config.yaml
n_layer: 17
d_model: 128
n_head: 2
n_kv_head: 1
head_dim: 64
d_mlp: 320
vocab_size: 2048
activation: "swiglu"
norm: "rmsnorm"
norm_place: "pre"
norm_eps: 1e-05
positions: "rope"
rope_base: 10000.0
rope_fraction: 1.0
qk_norm: false
attn_scale: 0.125
bias: "none"
tie_embeddings: false
parallel_block: false
init: "normal"
init_std_qkv: 0.0317
init_std_o: 0.00543
init_std_up: 0.0317
init_std_down: 0.00343
optimizer: "soap_variant"
lr: 0.0059
lr_mult_qkv: 0.4
beta1: 0.95
beta2: 0.95
lr_head: 0.00914
grad_clip: 1.0
warmup_steps: 200
schedule: "wsd"
decay_fraction: 0.812
decay_shape: "linear"
final_lr_fraction: 0.05
batch_tokens: [32768, 65536, 98304]
seq_len: 512
doc_mask: true
train_tokens: 203100000
steps: 3287
dataset: "wikipedia_en"
Each number is 128 + 32 x the weight over its row's rms, rounded and kept within 0 to 255. Layers, rows and columns count from 0. Numbers have three digits each. The size before them is the row's rms in percent of the matrix's.

# layer 10 attention query, 128x128, rms 0.0573, rows 0-127, columns 96-127
087:094165111136154086139164123119071108077084107084104114094084098099180098167124172124059107105132
116:139126154127110171169103106114150126132188203094190166120122136124153135099093124069174152149164
077:155144093109097159150097129101123101117146161098148124103133128110136099086098165099060109133151
096:114094149108141120102120096207098122142064059161052145109132117106113098165078164136140075134106
088:121147148076120148105161084176180150170112113111146110104160112122092093172153136110102149112138
105:187094144148096118146138190126127106086168124122134152139132158123096101088148116184112124131128
088:183183117120093112125134134126141137159118197123144157113105118162143116125139119112100130059138
088:132099108071126130079108141111080135171124107147173109097087189120182057195113200061096100112126
112:123142120142138110151150111143090097104090110116064107145141156118130129139188164159131137088148
088:151055099159125127080103167120157085149160077101128136097116112175074154098119150129166160123141
080:208135115205128098078159153084153152138136120070136161174121062124106150137147082144115164119056
091:145125110132126184128129088122173168161095113137113142120132177102109099094138158065100168129161
087:190182076152131049157130153127134183139130103066185167153172139192115095094103143172103156074085
092:131091128133179111077191131162167138130176129116063169118142188159082135150116121101146097170076
085:081116121161150153111152172145135162111149076118085065106162076152135057096160131122178110094182
086:085118124042152105075122099151112070100107118131161092079123072102101111165122163121123116099178
085:099099109185127150150160235122077125151134131085121054132152096119171168068156119131114090144142
076:063117094152169120198166176088133097177096103083147128132108170140180152116145136125128128092133
098:117121169177074152076121071118120118125105122128119094066162119124062135127163085127170144103155
082:141092111092109083141156169172136075144089084168108131142132172093079120094124140136133130157128
085:180090139121143086104105190146144119108112121144156155122124172134163140135163153103155120153080
082:158190107127136133139128153100164105118134149078152126119138116127157100082158147054145215116197
087:155148085134120168141123187121184165147156134164073156081073128146119141131132102113138120076104
085:152098134079118142151088122184115074145108108140193212123147158114093127130171150084122158182195
084:101093152094124190104113106117135074085104100139128070168111106072153165123120114127137157163085
087:139042161121131091122105127134089172182097147116056125092019132117122190138128118083135120140126
088:087104123120193101100142203095061110103120143109085125120129121150142173129070157104191078146000
083:125072085121110150119138127100183122087145128119115139128125195116146107160172195201207157090180
083:125116156070136123124124095171111126138098140168099136112149072130144124134128176160173168118182
089:089151079145131134092160136149161128108139122160095126147116167133126153165112166193133100111198
097:075132077051104186154078137082111131103119111143095151132066090123084160161132105179153132164057
084:117125121137102131109097119148202087148119163146141100118187093175146111118088183157152156121138
086:164177172137139146103120125141078157168145179088077160149119165129107135116127123078133167076126
091:092163131150152128196144137110190086122072131112168101166132108128155124056109094087120202053168
098:123145119164099114101094060179183128216114116109147128126161108177147085143156153095135165146124
090:155142168139110154127179133157079115130137137054128152067062106147141078139170113155106080108108
092:136078143197147182130218153091178134160168191092161167133155161120172123120138116130104163122149
080:097085157160102101116116100095058083086116156200090137089106116102124082196111148143138152109185
091:144151171142094170079125077110113132098091112105125106075123152218214105088075135058077130080084
100:134137176118107114145068099137161112145127077119131179083080156088150099087099137145143134102097
102:217180187146081113191200096130118108089151128058156125128155121182140113071096112127070154149173
087:086127126086101178183092102139100105154172169110140156149092183127091145147117144108122166148114
088:136145065160154168187171088080125137129159133172166095168139123178075039143119108099104073125105
094:110102106106134122176087140151180144143155158122191124096172181146116107072128104149156133138206
096:115110157088108118139027117125118089116101069070085130140114149166118132127111177133120127101172
086:118116141106132121114082101148131113176137108093089121168158126196140117132141196095147114145088
100:099156104162098132082129118162172148094096096138105108081133097105120143196225149156132162109076
087:184196131172191155123160117087121180154108135115165117150109091107144124152146181141090104091136
089:059130171076161111092103124152169137145079113199095164061183097138094168103109145183140066180211
087:086124149128097079157124139111129128097137127103138119115132185168157127079132107111105156159080
094:094138184093051080122083135151094146112119101125169098066121190123099092154083115104122157135144
091:136148133149119126135102122189128139225072140231045132073080113087150135135134094138096109093169
091:128135122192106059096136117116087113145178170112125116108119112174118093166114130112087132082194
088:127087135126077086154114124166116137171118122083107119134149110143081191181096118118108160176139
092:110166174105107089110172131146110152160131149087129073123176179087163137104112074138108154150154
091:055142120148135142076132183151114110114093092190095098118142100107116141137144108104137093112110
094:134166094094137147095170155073157152132124173100147143121126194130107171120102118125154093120157
084:129073161149047172124195147134116116107130135087140128119133104127105171072125080210139107155182
090:085156079185126092100139142115145170104141102085129126140117155152129146115093122056156115069174
081:134146156114106090128136154080070126114156187067108180144147138134121151087166151111109100117110
089:191121189113116121132202143055152135085126153087171077136121147132170145125134136126082116116143
099:075134126136105161119080078157180078168146125158134083079088125101121153155169089154136200117098
089:138095108070118120135175105061201129147153096094152139098135102137165109095121091082080172097145
094:156058159130116125116117153110141136144182192111121077131187149154139185100070151144143129145144
046:143142159096104133102205133137110121145111123120141104155121155106152124149061131137094122142140
053:128126099127104085194106106178080141152153145059124189106123118104096139090138157123141173144132
052:073109152109062177124081136084098122146111108176113120143147127139174121136100150137149093161115
053:088107165097086127106167094121146116080072118162126089171159162165152125147068132115125071177109
077:152102137162149077108143144120208111099143101120169103174148138107141112117166101120114118135195
076:164135131148196116167161097072081128115126153168130116119132084098156088099118100133117175113114
084:198135126189102117065140137142173121163156155077140195112084126145104123124166127094117106111141
066:144052134092129120094108078165090123072154104169134074116174138134106168149095137134136112178120
124:141161135112109142134171131119165154115084118066128126127109112102174077098121173121145120160123
095:169162144148140181120138142127117135092117108120142085105099159166140119141141151108119168111090
117:090181111140118133167166126157138139098163107092145221093125115111092124112106135080146146117163
110:186086150085093165083133188214149143121134119143061166166133174120154091162138090107114102089026
104:154178098140103107135120197106174054144136168054118089121162143131163070121134100103090122094129
097:172108158168057151122117085156133136130134112136105148121155117191069132152137093205138088135129
104:118119117139136117082150170126121170143129161149136128127093160156162153161112091128133155054176
094:126111155054092158121165139133119068167112048176121136071116127184128101141124098118150074148157
092:121157105150141081124146168091178128152109130117104084153145140139233052122134149142092162089136
090:151156167144156125133130158159131174164112118137022156096172125180098110119155071191169138077112
103:149148168139169097112139149133118175133097108206123083156154139146156163109137139175118087172112
111:115092142102173127106137108123104094128175170120122075107060128115192149126126114114118133179159
110:136090144091104107180074127107143119129166143145158098105151128085125105169154143182148157107068
108:150169093091108092134091138093130074068135132081174110157130133064174110110112182174136159083137
118:098084144166097107127086130116097120062175127126141151122091158116109146171127067170191130152117
119:153108157121125080108125180098180083176146145090159151112150114093153098150153110143140160125208
120:194095079140116163133117173168139124126105097162155131134164099047173148154117089164197143122138
109:150082116139172120157141126137103105105147140114104112155120101134135114159117090146123068107089
115:189142122180134122113134166135071139131084128139161152162094091073126125119093066107141170130154
121:139119067168161133150154118109156092133128152138139155111141139162133144127151107106134124145122
107:114097176092123111113133119153117173116126183100089131077056138080131115131067138126104145138099
095:152107090061143129099107152141150076165105139142136113143144129107172137106093147111117069113109
102:138158107099192160094118093114120082067080113145175069173200129138118166158062117145097128119079
123:172165100124102170127126120122108097071075150115132203139089080097093141119187067072128101122133
107:099202142118118185097180107178152151152122181086104130150118134163147141120103112111166159089153
100:152109196182181083162127170118133148142166157056132083157148164100094087106078103166140117167097
106:073134162169114066140149125159183140139089144162099083156090139107147135142092156153137122078193
118:103100160130113142081170138145165127130118164102115159126142118155116088157101081132177112094136
102:106196097087126153114044167150107122078140146080144170189130109144162150132142121126113084071119
122:117179174086054159085090078175082131114103143134095128129150132097106176145140108126141191102158
108:158136151114179129133157084116122093188111128117152139157155152182178124123135127149106130163100
133:190155122164152104110130107171047087155145122178119145129142093150154108113127020091127156160117
115:150084112111097113143192151107118111119122133185135141133143102149140133162197096168135110127164
119:121106164112119116119112120109186150137135173104097133092159166144145082111160123087147143144140
130:117077141196127111148111144105144134128136147128133129091162137096131074109135156104122139193117
117:153161083109137131099130102131118074100125118084079103134165099083170121092184169137099066128156
114:135102134141141157093152097184161147119103140112154185113134070117088095097102076152105163075092
119:182118140120041170110143148108120178136117143142084137059192165134118094098116128162122112065133
128:143132137179134088131095160145112081107147082170106108112154070144177114134132139138129102185131
124:170103160104104138094176156124104151155110103156115123132156180182166162105100137146171134141087
110:132086165166122153124110084103118102137125151134088115153112092134068142077168149112170105160130
113:107160102149168143129143141137115093101113167126105121142117128114158159076156142082089106136203
115:171131141174176123081141127119143150153158122144122113129122103125101159191116075047094107100139
131:135098170067100172159099115086129125145086164108121125115177070121116158146113136153098140100143
103:053089123119155160062140161119091076113140112169144142098108119147121144139124133114100117141071
122:113140116138099118150147112124085165057111114052096139136121103171217167117098105152093119174114
127:179141148172159129153121155137123098139102098088163164065080186132162141132118125131106103131106
121:089117127087138128135131105145155071127113127155187119152139121146135157147157127142156154149088
110:089120163136114102097099161141119195178118151108105109165078126085124146112098130139141154127147
124:129152072146126082178156132071125149126126144131122118111131190131115136104117162124101165115159
109:117159089082140158160133139118127084159095103170163178183097133140138146049145121117146118100125
141:153143132163158140100167121151136117158117180116151164092100158105132146123142109202105199162120
119:122140107118144108097126134098153160129143155108162136147154120145130161159138146111102150136156
125:142089146151146155082159152098119099110092124107111087116062177150132126117129116135101161118130
113:159126075098102189162090130122123173088151156094142185087142126134087158119173139107084155129092
113:164180142179145136114154064167164145073139129096145148194138121108081107103095096103107111127129
# layer 10 attention key, 64x128, rms 0.0616, rows 0-63, columns 96-127
088:171100156114113073075107139210108124171080091166129098123136114167088154166163113097078117129111
067:133121141114169155139127140100069142134133113128085131114103186154164088102138132125134157171070
080:135143155166106193106128144095128123137126154098174106184070138119194129105120137168142117100160
075:116048094124082205102118158106094085096135119136099110135052111169203078198151094117067136137090
087:137126084130129111123208136153102105114072099116089083161135093132125141205076160111106083156111
082:166111173148144107092143102072116144142083093112161089102101139143068065156123131115124146146157
093:093156098122118140186177146096137105141158132114113165120115105127122111057102122149194103155064
078:138131146111106125062084173102109129122101158177124133078104116099176169096172154149155190118141
097:097152158127097063178157077086084115098160150130139109116146101082128110143134140140075090122159
087:086083125080158101169162110131145130111067157149102097172156138095142159115156083093122144140155
100:133149142107134140191104134151105169140119138115147112144114108115127087107120168124107144125102
083:180165094147101079090172112102083151116092120114171083121111105085096178136118124105216139201084
097:112120133171142198147089167081102158106169121119167149137113134081136155157131137154165152118091
091:133126138115207136115066148120105118141149136113143151117138145038144169090087189127159124159150
087:110158153151163092165108181130151094145134194123211137166121102145123142143195106165109180144134
093:073114169092124086137083142092132164078162146119175063101147087158113139148125101167082177121133
096:117162140090149118133154146130127127111164125155135188127115186141193174067086116116101189164146
099:155160131166110108147151133131122057141128143119177168083095179163168128123130152158147160100087
101:097160114083098126134125102143142120110095123134129112085187197176142128132142160128126163145121
091:154124177207096084128106138114127116081076121072159099128147098150151147146136129150170139096142
100:091098138116097112124087067125153099186121114090098155139157070072122161144076068161153087120118
097:098154083144164100105080149115104163127164123085148092151080152108107119106142090092175136155135
104:092154073061106162171110104156107114152132085093156051098153112162126117115158093126095179103094
098:187174160162116123130141176084152109077128129053143096132084137162132124190114075168122101095125
107:090070124096156116159102145149076115139101134174152126115099122092028132186134141100090053126117
093:135128153180073164085100093118105078088093108136116096114181126140117151177150145156144156111163
094:102084168087153145125136148123146051142186119192121134146120177128127108133116154138136110069177
099:175126165156141148144061121138110112141123089120122164111127173129124191085103143109117117064106
095:151110122126065189105128148125139134129118207147119114054149158118153066170155075159109134072133
113:117109144104208136159147162103059085093146180047186136127087144131173117086145085131164155133121
096:113130071154067142074122101154100134130097130142190131147130139133124151125056121077113121145099
102:080161131119149126142160103119140188202117129166115147131178106069129130132113163195118080116072
119:114151137110067121190102156090082154163158121092113172115143175125083146084146100115178116118090
096:151210155158188131152141177128067093094094156142112108148182130161087139114155087176125154130129
097:143096082061149151137114174181136164095101109130060141127156142108140164159125142157118167146125
102:117091103078092112183147140083133105112162114129116179139142151145095113134143153152111138130128
092:108086162082085066173058094110116128170068127153128094044206105112096077188110112151166158148176
119:111155085078088122135075120147156146161045124144102116064119069131197162164135132094114124119145
107:136104143091172129095096159093103122207157168159170168156134164056165121154159149169120090189121
112:185125143160133140145146083119054116120171087113089130199136164135116112124096115176130113133172
099:080099137151120074122111126101126120089132131131138130169122108076135102170170072122105096145111
113:143058180117088093092133140148100118119084146134123147081127025093155153110141148174104109118095
106:118074110154149157114168128168109181101157155137095083156143165129145142128182201151144149106150
110:131112133137113123098174137149144115184128136120119134157105086115076151185118140125120088175070
110:107111100120158090188168133093111046124134116155167147153140145174154088076124170109149159206110
098:067154090120116123121191150104133102168121102108116156080056153097148089086093111153095127106134
121:130189126173168158179126133111159115128151144163147133114162085082106134091085127165155061160095
110:159140095135077109128181076124183159079126141155103119138131149118145164132138163093143056121116
101:136077098100125087158118107152146124109126146117135097177194099116130126104134097177066113092035
097:071100116088144097072077154086135129146121149110110040157171105141155103116109162105150091110128
101:154174144152148138164139169144126157099155129063122180172123141143084112115127057158160153104124
112:142133166142138104207107152056129148070196197042162165155125118138115138086109112051112091096121
102:144155089169201183117134171126115148076183138114144120139162142085126161160137127160151151109092
106:096148176100124108081197088077119133098121125137152111168094158091161067095145113122167168110133
110:138115144186154140106155117121178122079144129051160138102156155176114136157175120101122120134108
104:175073088103173145101057098106131160185165112097129137062134089122160106132130154113154169164109
106:145136175116117130123146132142110120106134139114097120124153172057111119171158113108108163154150
103:117104088139098137145120163116159120099105156092140178154153106163106069165132179134119124155138
097:172138125156155095177099126115122110120106161149128126125090138169131146154115113132078158182175
119:222097082131127157157151109108141073112129099136136165096129128091149107194090087146071114115171
112:072131098147161110097137143093102123180155117122173166161089162149144160121162108116122179150091
108:181176115191152117164140159196133149119151109126172126095146152121151112130087148144110116120076
098:161156143155128133104162116129056158125137117155179125098125121155162118125126111107092131142042
105:199139079100165115075183054167099058126060134165120137103138111135090144148155123178114114088167
# layer 10 attention value, 64x128, rms 0.045, rows 0-63, columns 96-127
106:145116168122177136104075087143121157118167130122130082169146103096155077134196134125156126105122
093:108129139064143146093140124145143114127127123136090126154107129116159144112116167138128158129168
102:136136191051112148137173103156162170157111138122115064122094146126130052148094106102172171117158
094:099150139117166090134069098060162149131083168094133102097171096122167095142056110087123084082173
103:127179101106154121129140094141092116194126081125118183132086156129201170098086156138138096129137
111:150092168138117107129103117113054110124136128139173154108139059111090096119126131166122136142171
098:172121156048087140081090147122151166100175070128107143117215092119096150139085070105133186094125
109:132104118081195140122088105098138117161148111136080165158179101174120117124182125102141087065127
093:216153130094122129118150189097104159122105129118142147113149175151115116134104178133137158162145
106:098103147146145112158064113140147161145126109110116113100167159098218124157127170091135036089103
102:074143085161152194061139105117146109168098167115089193171129117077155157133126147101104102159102
102:155112096073133125109156145102107098122127177173122128111169122047139123114042179076096172128096
100:083146058132160164094124085118166083146138167172120173103168108156135120109138075184080116100137
096:195099161107164152156190111143136116161146119131117125113144186116138141157123141140115158076103
094:128180171157153177110078124147126130110157148105158124123122124143129093147108073153092131121172
099:131097108120134136151033152088115068114157072121162136108142126088110143112151117085107084140125
096:152128124091165131110157100092087202125108097147052123139161140136140106115068188120076096102120
106:113128148091168183106128168226124187120107106127155142087146126121171111156113137122127076109044
100:133110113148142103075135105145054193162072147097107219143137117172160099098107108101122089160115
088:119175139136161065129136039145093100130109101127117139129146175146125109113057151074103165151139
094:085106132153096092087154136155107130183120116132144117136158130152096105103158021146141088124189
098:105177155076119157119038118196141148135111106119134123148110166150100118132152077131107119162143
101:131102095102085161131167170117127145079125120134144118179153089105169151140109138132171150129141
100:155115187089057141109121085150129093120161143164159089124129125158121093131209109141153162102105
095:127092114122196123096077073085134136107122168155114155170136108097177164161118111137100112083136
091:108137153191154097190108138164160095079107154067161121129128107154110096133121104115161081099099
095:135137125154123147140133182094178164113134183166137142081159157136135138088105087095125142166169
098:126077173084126176120099118163160138163173102119114115103090125176094087097125128133086155132142
104:097086136079106105132090095142128109125123109084171155113167169130149169134100180137182126172134
097:183125133058105148130090119117129147156083111178137148093070138139104099102146160057119096102104
102:139110053106139177110150186121134093057133089131121091108080129154165158139146192195110099145100
100:177142146137145161146098125097174138087107162117148111100149119142183089134109095116096134101130
105:149091147145133172102143146081122163118096090145113161099134145079176128097091086118121135145131
100:123139104156136111202079150049094101117149132164077147082093080093153128094100116163170120160107
108:111126166121153107172068138146159187095115125107096140075096102119099064097088137125148063101146
104:153107061158226150193122120134175124110104138137116102115177098155131179118187151168083119106130
098:171193121177101121175108139152100167147085138136122101091097090197195184136169141126101107108117
097:171091132141126158106110140117109067067116106179139145094121084177181134119145118153102207104173
100:081161106145150155179164106160131089136122103153144161109096139091143115135142160122116128150111
111:131154124134198183121128123121132117045102077061136123118076132085109073142124158137132091135104
099:133147105165154116078114061139137044095104129134129126097134090134135163110128092156135132094090
094:143147137108098146164116148122166170205082091127107096167116131149087113107124174100130153146123
092:108127142146108076139094097185124064123130121128112068143152067146154175122134079078112069103080
101:179107147172123059131153083159099119093130133115110147115167147154118106127089161076123118097094
090:167148139075128166165138133075145130151159146148097178145166134127160133157164126119117079158143
093:118091059133147204113078144111113130181141074166115160115144127134114086117101113184092133107068
107:133106119165103112203102164100124139110154118116123174066118116051122149118140201185084138094088
102:082147161136142073092076102052133104123128111097099146170172140109133081105139088098116107101177
109:089155046114151114123066135129142099089119126134126097049169116171156150050129070164131126158066
103:151119159167140168103167111162125185167141111145121099098120202088146181135125133173151108132174
092:111117191090191081150096110129116101089152117064149116112099122116129000116186170090106152073129
106:114153178134163158107141149164121170068149147130106162117075098163133078116089130122126126133169
102:094133060105167164146172138113190144117110156089148109160110142147116152102111156108118144182125
100:144124145140172154141150119162149161130124136094139150157034208131093194118136091111118112148167
086:127165097095134153109165171092117155098075146163167140163179146110110073125150060104149168128155
095:110139139149130059194144125069113106095136097110139087085125100096170163127086182140137172166099
106:111128085100168124136122156105157060081195079090139152126112134150126162131170160140109152193147
097:050124109116116078124119077098064161111118064086108105109088102137199141144139168122108126159120
116:135178108085202207151122141109205065140141138119149049126152128220132092158177128102146123154121
107:150115143187066115084148154111142179124172118153142095128094148144181162107128179129126128126113
094:152087121139100164076107112120079092111158140136094156142053129095108117141174124135117099086137
103:109134140098146169108131133128089170145195140119179120115142121110134145149142095090093091141124
097:127145117139139108147134073117109141180121125166081084169101166123084091135142121080167133082114
105:195127178056096115117112183112109108129115105128087066109163163103194159097126092094152127111107
# layer 10 attention output (transposed), 128x128, rms 0.119, rows 0-127, columns 96-127
106:120188114102146154168076125188134178141129105085136093145076084170118154173107128093182133145123
087:105130117137161210186121092102170062120166112121198141114151106107098146151170085142143127121169
089:080086108079123162185108121085125149125078090097118119134128156145089143126120038085129151122175
095:084177120050097089143066104068141130078104131155141107106150134177123137102124161094137089143118
096:173074146154168134120075061181120116140094104176079153068130145197138109122143157164130122159104
100:150146136180158112090135191137144108149123104140207097169146159074107150160180182161152182120129
098:096114123134065126198102150108103141177180118073159127175193206143124152134091083163149151108135
100:163111103149147173177106112084130110213155149080175091164095079164153144097153091108079160142094
095:136099103070128157108127156097069159175163142140136188099114139179119118208163148132127186162054
101:203143103110129165115074116180124155132089117159093110172135104119168083122151058075092040111140
089:125120168156118093162123144109160127127104147074143122146120173144086090199118176060115119098126
107:124110175152103152121155125116201125076122127104197110128088131128168199162156080134123161126171
091:119138154155120109141108134144140127222065112076158086129136152135089130102161112112164120120158
092:184110138118168097152131090117128150105111174151127139078109102233171111127155128115130102122166
090:108128138046158114138134066147073131109133070067107140162141173148111086132111131119132101124108
096:109104137125092140182122098162155111135111098137114142140126129145111109093149163179150182108135
092:156168142184104190167149103128153123126104170112084177118129101163162103128144123138077177124125
098:123114139125156144152121191162101095147054130075111113165150166177097140130108029134158082106113
093:195171106176113130129122139112115171151127145096155108088147154088141127113088133191088107111113
083:124149099188126136152097103120174092112086146155138112162113093148117117105155148153163117140176
083:067103114158076153090181117145101153084130069191095136147178121114096196143107104148126114107170
094:156067141135146136156079114151148195075134115137114122126181134112108157152187125128173135157101
093:112140144098165150124117186152111103102146127145091095071118107103134162153124121180163082139167
086:061131126077074117121134134104095089139161106105121142120078140081038101170143163106103159137130
096:224122119175150138111116074108099073046120098115153120154095154157144088152111106145108145114156
098:162193122111126130133162114165121092065066089103109124127105133118175080138060158105176091125110
096:147105102161107101172106100145162108152136142101112114081147160135085121155119102168109182121183
094:085066125129133146159148141146184123137131148118163071180165143135130133102146130114175143144087
094:140144158092100165142083092128154170168158129113135181142165137139175169114131188061106153185123
087:168099121145134098185146138103147127151153130158151172102160079154096150067144086075100108115138
092:106102104100143173132150145119194134157103117128147166158109082127086155081104161115097094135128
102:190152150110180111148163155106107117083088111115188080120129081119094139068115078148167070151130
096:148120125121106118137156147134159145090146086116135080165110144128146148121117148081104142132112
109:219137097153105155152138152112144131069168135170151170084172056147094094090101152157085135159167
094:153152071145171130077100065113145131070111154140091122141110094127150149142136095117087151153184
097:156153094130149136104070140064115177091131143109166085153095113161149093041159202109163141163123
095:229091114088074167170145086168105169148160155145136135069159119164158112105130095131165128171155
102:125154137114172187110165121110141123070072112103119096077085152074056155179161102140073171074057
098:148140072116156130132132146103157156124144194161157150130187134190127077136133108101076157137124
098:137201085158135192140081158145088141171145079168156194114090144070081101108137132098134146161103
088:160140115200121105123145144156104121107126082039097095130190168141143039141104167082144123134135
090:099134092134140141167138096052137128083142161174161118169164072173100105133176197095117165158142
088:077119170089171118087171123163159161114111139163062158172106139149125080099084084151156127117121
094:150187125138132089104119141091097160071160125174090046125110129152153090072090089094118128160103
096:178145177116085104135096150088114100183180116160184147102122124152152139121158189112113081150075
095:157123104131126149103158133156154154128132112131123138076120140090088068074155169106107131044153
095:105209103147171131121115125140151123108109168158187079109115080103080167112100095157089161104104
099:103150137149094129157097086113134163096152086099065097193108099140122115139098164106097132143145
095:143099163142149136148143174155099133097150103102142168074174161098106160156075123158147078159142
096:166129108176105127106127106153107138157181093100136127132099103118109114170130148183112126176114
099:107117101135114132129041145123116134122161142123137068160116158097194138129117140050136087181107
095:179141118162126162118114141146105127117140082156043110084108176157120120112125122111140116168114
099:123072065155114111171098110110104091094188134112147158103052041126126090153143173129095126193181
092:095097066127086143173086077165119125108182150113079109132120034165092120142164127167120105123160
088:083110138139117166056156138060000111077113106108109140131119238174141216131166121125121123132146
090:198101150136100146108160054101178165151165096136129146126169102105154133089105183137152148148129
099:116114116124076133122133099155138086232148145139116133151105109188095130153182101139108165195106
097:179101118147122140112146098112129126095109098170170127152140127114155139148165136072115118130086
111:146076140071120115136113127103098117117155139049128186121162101134113106119106168103148113174111
099:080124145077058149131180137158087143139156104144063137104159128125090093115082121125102146134130
103:122102116169085146110153095148141111135127123136114202130115085072119126159172132130064143074084
105:170114095194051132156122137089118103075137111107173117126107165153130118146176090127167130163092
094:094106116078140096137159131131101113110091171163172071150062053124156171163116105117157141057158
096:125046148065093145119125081063125126122140124172118132133172105130117086108099153128148083137099
107:111079109116171077076196146116147138144118091140104174079098150106124129074120073139139110154166
104:169133114111150034107165125094074173111140120083131099171088155106140111190125131110090147202129
112:171177155111154112122135146117175124158112116071144135146122140160187153074119143193125097193131
101:158149146162140123126154116175155112177148145159113145130145147064111128176154130136077146175141
103:137151131149097114129122118112141086117172143117204119130143118046107148076101100125137111096115
105:095129130109087150135107109126097163118110142127094109056104172152122187135117142095086106120130
100:117088153123137161066124107156123160120094150146084149080132091137117087091168135091148159163122
103:113142084173069129081100124102120163065155095117130145056156130124137189160119175141203124211184
095:130126116206080145134158094141155127101146059197135061143177089087102124093147119145153112078156
104:127135145188122145125162120110167080167139169120141155091118092168110163096099221135137154181137
113:105179103177097175115131135137132176129147121207128117128105110083135141061131046143130186111127
093:061118070183154133153087121095069099129131153163116152152165147162062076138145098173117163091091
108:130100107138101089135157128134165153114148077137153105151121149104147104104094110133103133103129
106:113124074120138126079072170093111112174158107129112143173055117141087132114142080118179111120078
103:152118110122090143153081177102134060133122107150145136109112201164144170161136126099125098139147
111:136150166068134104109129134150130173150168170133114109069153140163135097182108080101135089099113
106:155080136109180087134137172102123185181175130105182111142113138107075120103133144129152097197147
110:093108112160101137151097084079144126062150121090175080135088120137109148114120166066075152132102
105:090076179117177100181134087113153069130141095158133112107116109127106143142185142096167168143193
103:130141129167155077235124095095150154133132113147127129145126115099172108085117129192146166127136
101:157141148167122128153110093074096133158178145143131114094170144122151095103142201119152164130054
101:151088116143110126125125116157136035149107104144131114156126116126137086108124148078129092086145
109:112133104167165111126115105125134153076106126188143130145081096188093157134145086094106174120125
101:136074122191116128144094127107119086119126111101133057179173104185124186120108136137175113125108
103:080162127069117141149086134181122176154105142110128085089116090079114105090169160124096140144184
093:106122104113133158104107127118100192154162115191118159146142173134152152081171110135159195121092
100:095132153121125117073130144123109086078108131153180164176101084114173163147116146178140069129138
095:155170141130131122108080136142111164095141146148128180069122129148147190177153143137050085157115
113:120127115145136176109132125174042123136130148145098118106013103116095059089122084114129171093108
103:129131176124102145091163119179116122126098154093117103104106172142132128181098083165134132093187
108:153132124150132128102119117165098139122160117069123133083162153151163167200149130121128148110152
095:080133108129143138105041149112170064149158164163122151132114116161102095164105137165077155123113
104:108105150127111092092137153109127082183142186101195150110081131136164136141147117201105154120145
101:095125139133094120087133087126140111089099180141069082139103168090113118175149106127147103094130
119:097129152133085123160151121153132108152083116193181105105169170105092150160173190108103134109066
104:144156152101131125093183154169132116145136096079109140120135119145121130189079056093102125116109
111:079121087185144111103140140111131073131151104031128075163097131095107078117119194115034125114082
098:120137156107073072105124124135132113169176117130132164179119129149177153101096134102187089159150
103:089119178135146120127069112156139119083149144158119202133081098143168165120130151143136123083137
101:140139077146164107085151150097163121087069133102132109115116140128131197203158100124104125067111
115:155104123133151157150165184134101150164105087195143171172071155119132144078070111172099150110103
100:122132148104139137109113058141133138118166139101133118120111105109104136085154107109077093128141
103:133194058189112160160133168095113127129077135074142088139159153083104155124139129116050106108158
119:110125141094143162158119090155112149133117122088151177142135121105111153153141131171180126101122
098:138147077109111141191118096149096175128088145119058164101095135145113090096128078132196136120140
103:172089165165115110144084114121104107134146126108183173163160077090144153117114129081184137164085
111:141043131132046149144155124131113121120118102125127150147126145155111099135144112117172073089133
099:123142103130139069050103130122124120134105148177167108137104123132108137164217113175146148123157
100:114119133140115091065117146164134135135149141107148168183093141058121103126137086087160107117121
106:100153161130086107162143132084140092123127146073159152137172132196147124097159103112106159108164
092:131090120080164166143187132120145139144035085074151153101149141127071197120155104167107096077100
108:096116154131083107159085111111104111139188140101198105149117115197120180123183138150173123123109
099:138126171121087156102098076150077121113108097172135187130155196116093205178109111142114139155042
104:134143122095186155125111163139159129203139139148125148121153145116134178111126131160116087109029
110:135151132095135090169121143078178120185178120138152160117117052093131054096069109108134111156119
118:062139147085140124128105190123105179074128165137105127143121146156158137156135133092125130099125
097:147120144134147143154163140077109129074114138148136163135098108061161190132106127132145140059145
106:078119177166210098116145143168104159137148121131115112133227167119109127127134110166075087132147
100:147159097092091122192149093108088091152122145148114140138090106104181150096192102164163170067148
108:089140124113178081087051077153184133136134127112150146104145097136067125138136144155112134171165
099:143203146148112131150126214103128057144136099114138100139085140181127099119151071138115124129138
102:138119157119167120162085168162102162146142136176122153118174200153114187135082173139146141091096
102:171152145171148119131073121138169161097167120092082164112169101134155082154112145172088134188106
105:176103097140194130145185149136103115067111107150164196104091121139092223154154129187135127135197
# layer 10 MLP gate, 320x128, rms 0.138, rows 0-8, columns 96-127
104:165139119146067104129156115161085105135141187148065150093068108120078133138109127149043125173106
100:145121111111146181126079115147198099138099189144061107093102082127088156086158110146158103158067
090:094103142136141123133110096120140179180120051145125151127136096115136210090177127161140162123115
105:126100159114139121100042111121145183200104139101079161139154146180123123140094146112122092082097
094:101100105129139132167108074127145111061130135080148074115097141117141157047079123151118134152198
110:164137177070136093118143179071127149119112164130102188121096143151131140128120185107121150095103
094:130195115139103111128141111148148156142142130166091102081123108072126129132097174141139121085117
094:115146134208177097089121113124149109135128151176120079097105099150139163128120121151120111122144
102:081095111167140120127159087158114166139119135144140096106153098131154137128163113145128131121092
# layer 10 MLP up, 320x128, rms 0.134, rows 0-8, columns 96-127
101:147128136149185116113146152116191220117094162123196114139084145095182125119128157142166106146131
099:165100143199140084119098063151135097153099115146115151173100136079098178176099081089113094101129
094:098093100136117115139107140069122153082189112126117103155084098127097073143117103166148094154147
105:188183106174128139116172134148139089079116152148169136093144120157184155147138186137148130110130
082:093182145169144139100144154119092124137163109144054190103149164107127154143088177134115126117127
098:157129198116085155154169097125147152100091100095147194135117124096095118058156066161141163121170
096:070096126105173129108106136179131142069132130104151172132163143127061089090126123186201104168183
084:158122088058124085137086147132135161123176176124129101151146178185142143130154141106088090082115
101:112129116097073063209178157169099153109180156091103093100135158171057139150103133136175128137149
# layer 10 MLP down (transposed), 320x128, rms 0.127, rows 0-8, columns 96-127
102:134208063162172074083082186143160134106099108088114095157136096134106077120146129132107127120156
102:129115107155145091120134103092135137081110142158112166147156137094141117158100128107120103188106
091:131157096110088138166136121117121143122178115139106134110091147129123238126130129084077138101161
102:150106154111115113194143129146112119166130130071117120072155106086201131087178182108113109165129
089:150142141093166111111132087155111090128115118106133107147138139100146097101101172120113130137123
101:113133147141143101143080176096167151079122119110084132152111144074118083166135142150127106087121
096:133180126144088166158124135098163081157126137138105109073132091129178145109167106138086144107124
089:185144118210169125127086119120151094109102106216116103125139117120130137143095114137091125095162
101:143118075127135126099102092120086151184115117143072079122149122199115094128134064112163152148128